Weights of a small GPT-style language model, trained from scratch on English Wikipedia.
Size: width 192, 4 heads of 64.
Architecture: LayerNorm before each block, biases.
Training: a variant of SOAP for these matrices, 133M tokens, 4068 steps.
Each number is 128 + 24 x the weight over its row's rms, rounded and kept within 0 to 255. Layers, rows and columns count from 0. Numbers have three digits each. The size before them is the row's rms in percent of the matrix's.

# o: layer 5 attention output (transposed), 256x192, rms 0.132, rows 223-248, columns 96-143
# v: layer 5 attention value, 256x192, rms 0.148, rows 224-249, columns 96-143
o223 112:109164113130162114139123113154104116180081156117130070102144093143123086116082136144134170101129124108111129122150158155115090110115123151096134
v224 097:121116180111144121113111140129121101120144123105140114098113149116140119119127086145141089139119178075112156101164160115139146133139118097132112
o224 099:180091136136136116155135138158126112081166129109135112144157109148103162131171131163184129082127091174177136113088157129104123094119135153154141
v225 108:142112116132138153191114115163110097121129161125130082118139133186157106135163140207130127155125103128116148117168134152120126134128140155119163
o225 109:184159066161115113161162138171098152115115118117154122107155117091097166142136093096122085124115131122122114105127119169150122153112162110151100
v226 101:081163098167123122164137168122105116096160087117144156108111155090148139123103119115108134156123114133101077142132164115149118150130131141107113
o226 103:061142142134133138167105118170162122167137165128150177126121141142144161100130155083092099134122074133174134130147137148119134128116139116162135
v227 114:205159132112102135158170147117137135125118125127099156115152134154083082129098145101114141116142138159163143106099119124146112130097102187130105
o227 108:174141156139105135133159130139141152143124123109123130090152102114105108150151130112106171134124149126137108154149150166110132118122150115175160
v228 123:123133136120103160131147157107113168141161138096127156089118148150104156115127192075153147129123147084144135109127149152129152120167106112143088
o228 113:196127109145181100117105120131160099115149123104145149181141139064081169136101144087157148097144123139112186135109122128130136136108130156114093
v229 113:118095150102127094115104145089139136148162149117116108106115123130113135140130151148149146198130128115122155096116169149148104164092105164155115
o229 113:132144114156139107148167111139194118116101132129144135109122122142137133137116134129122134099110078102092141148192119117092173091129111159102094
v230 110:141103127140114078120144156109117112143128099152143084108094099131137130077143144147129120104109155136093112095143107138151125111168110090108117
o230 111:136111108066136108125128105148141118154077114155117133118127113126169157106138107160148166108104114121115142116139135149107124117154129098113171
v231 105:125160060098150106160095167111095116112121142137162096111166086137123140131121137113102138122163119137147146161159152158110134150116119090143149
o231 104:165142091124160115166143180156157152123135127130132123116139152123148115095149150106138161153153134111113156126141113132150140165134160129122115
v232 100:153085143101107129156155124138129130101127126108121139096118078140142142137146122137131151133148129157129104093140127137129097118173095159184136
o232 106:107155127120127113169090136130136173099139152132148081175161100148118136112146132149149105095147099115109132139136121159095128101092122106169152
v233 103:165149113152135124134089163164165159127108160148145130161115110102080125156145133091137098141117135132116124151124127139114131118132131123161114
o233 101:165099123128116122101131126107115104073105158120153117092130160162127121134140111118114181110156137138107143107144130135159116112141155140184136
v234 114:119175106113169138158134129136146119116116082110129142162106113164108142109120152125126120118137131183128073114129133127120110136132163147061118
o234 114:126109119175139117144102127112121107128107147120120134136113139184150138147109117140120152124100138090142151129140132133120148146155102137150115
v235 108:122117158118148155089119185134085144105103143151110126067097155108106156165149125148152191130151118151117130071151160102126144121119117094137111
o235 103:116149103125122123100125106159132148110147134096121161101179140101126143143120145074121132147115123124115209102125141149141132091087108137104147
v236 107:133127132153106123157143140149134153126114124119118135107150112125120167100109145191103114185102125091081139108167114108141084127165164117160119
o236 108:151083167132099097116122127126141153084179130103141189139171098164099158111120115140125113122193108142163150187125114145113116124149074148094142
v237 109:158141135123099161112156126129130158103091131149130131164139087148080098110120126108113126145120098131123079128123150155104176140116117131170102
o237 105:087144081142091158117121099124125147119133116126109067120140089087141108163144109141103137090086132105141129144156123110160132101131130170136155
v238 104:099142092145133118112118109159111114149116151152157134154171101173135079129115094146156143110091131134081142110142132161148120096110131134134150
o238 104:128119114126089104108081119164112171121094139137103132151117133111144095096135094133119132150111131170076128154124152081154125171167123110127163
v239 106:139136164097150119143119086110098131095118136139200112114118137094085102086091071136096135100148165180139080120121085085145138109108129141126126
o239 103:124144107105096167150090110131093137127140099098141137129123086126165150131097148135147143123131156105096127157181159086144126130151134128168134
v240 107:122143129161129160164152138125141153137186107098105134141162140114108133153107137124162124127089085119081131130095109112144121131117095158152122
o240 108:126116146123080149100110097151125101136073152113172112135118132135093115122128109125147141144124131120166139136106132127098114123142145147115165
v241 102:137133157126087131119152090107155087147134156126121120132149123137102127162119130127104145085133091145130123073148119121137110141167150167103165
o241 103:144153107153176142099181114124133142153171107131090133149141117073103129154138127097161131140105144133143108129119154076179130129103131127107169
v242 101:113128116117125153138162128111152106088132158089083150114116127131155124132151138116156168110109167152090135126137160150115101151135142149136160
o242 108:110099159207148131127103142129097127125091126094109116170122123110112125089112103125105125132140126150126134133158108144127135159123115126167106
v243 103:122102112109125155120144132149091107115157161080106144151136129143091150150097104138167107169131124176147140085158139108097161116082116132105102
o243 103:117141127129121118158131143164181157112116168105102093104146067098122155155157142119095140110133115110119093091115150104094134090122112102108092
v244 098:088155136116195136123086163075146124120144126107181120148097117110161124110134078107120150125156119158086137141150133100132151135108115153165125
o244 101:100147180124119148140126149128122150155134155143124094129101135125152115142141164125102077155176124144166162177102110101141158154078123106107090
v245 105:172148096144140172159137127125125151140130145049125159122126142142089135123108164093112125122138109143177113151123121160076115169140100138155152
o245 102:132118131148125111135098091141137092113102140139102104139104138127136130124154140106133126114175163135134099146154117148119131115135137113177119
v246 104:105105124137134126120139181076158172081135127108133116105073127165130130152103119090092082129109118142097144123136124197170106139131119115127141
o246 113:135161136119129134143134130151148136131128143125141150129155134125132131140161106144163116162148133152120176144116130151104141139072120153151127
v247 096:145073126107084136127087121103144096141094112107150132156092123135127131169096118139146087109110128137108116058074115160169133103101159139164106
o247 100:102144160166156119086153114125070130144113147146152146110104134107138132126132101147156113140111134120112109134129136108126154086139118157188087
v248 105:158130112089185110135152172115157124120142120107107147110115084145135187135157135138114077089136165133147090166137137126103120095105134102148105
o248 101:124145079150147126141126089102129140145116144126121144116118137158123124140127157131141144151115090109139123144108114133143101116123063134129097
v249 111:119129097130159140168138153134103143113121112086135143104136098137102114155129128107082157115097151154131130137134125119129107103143091091148103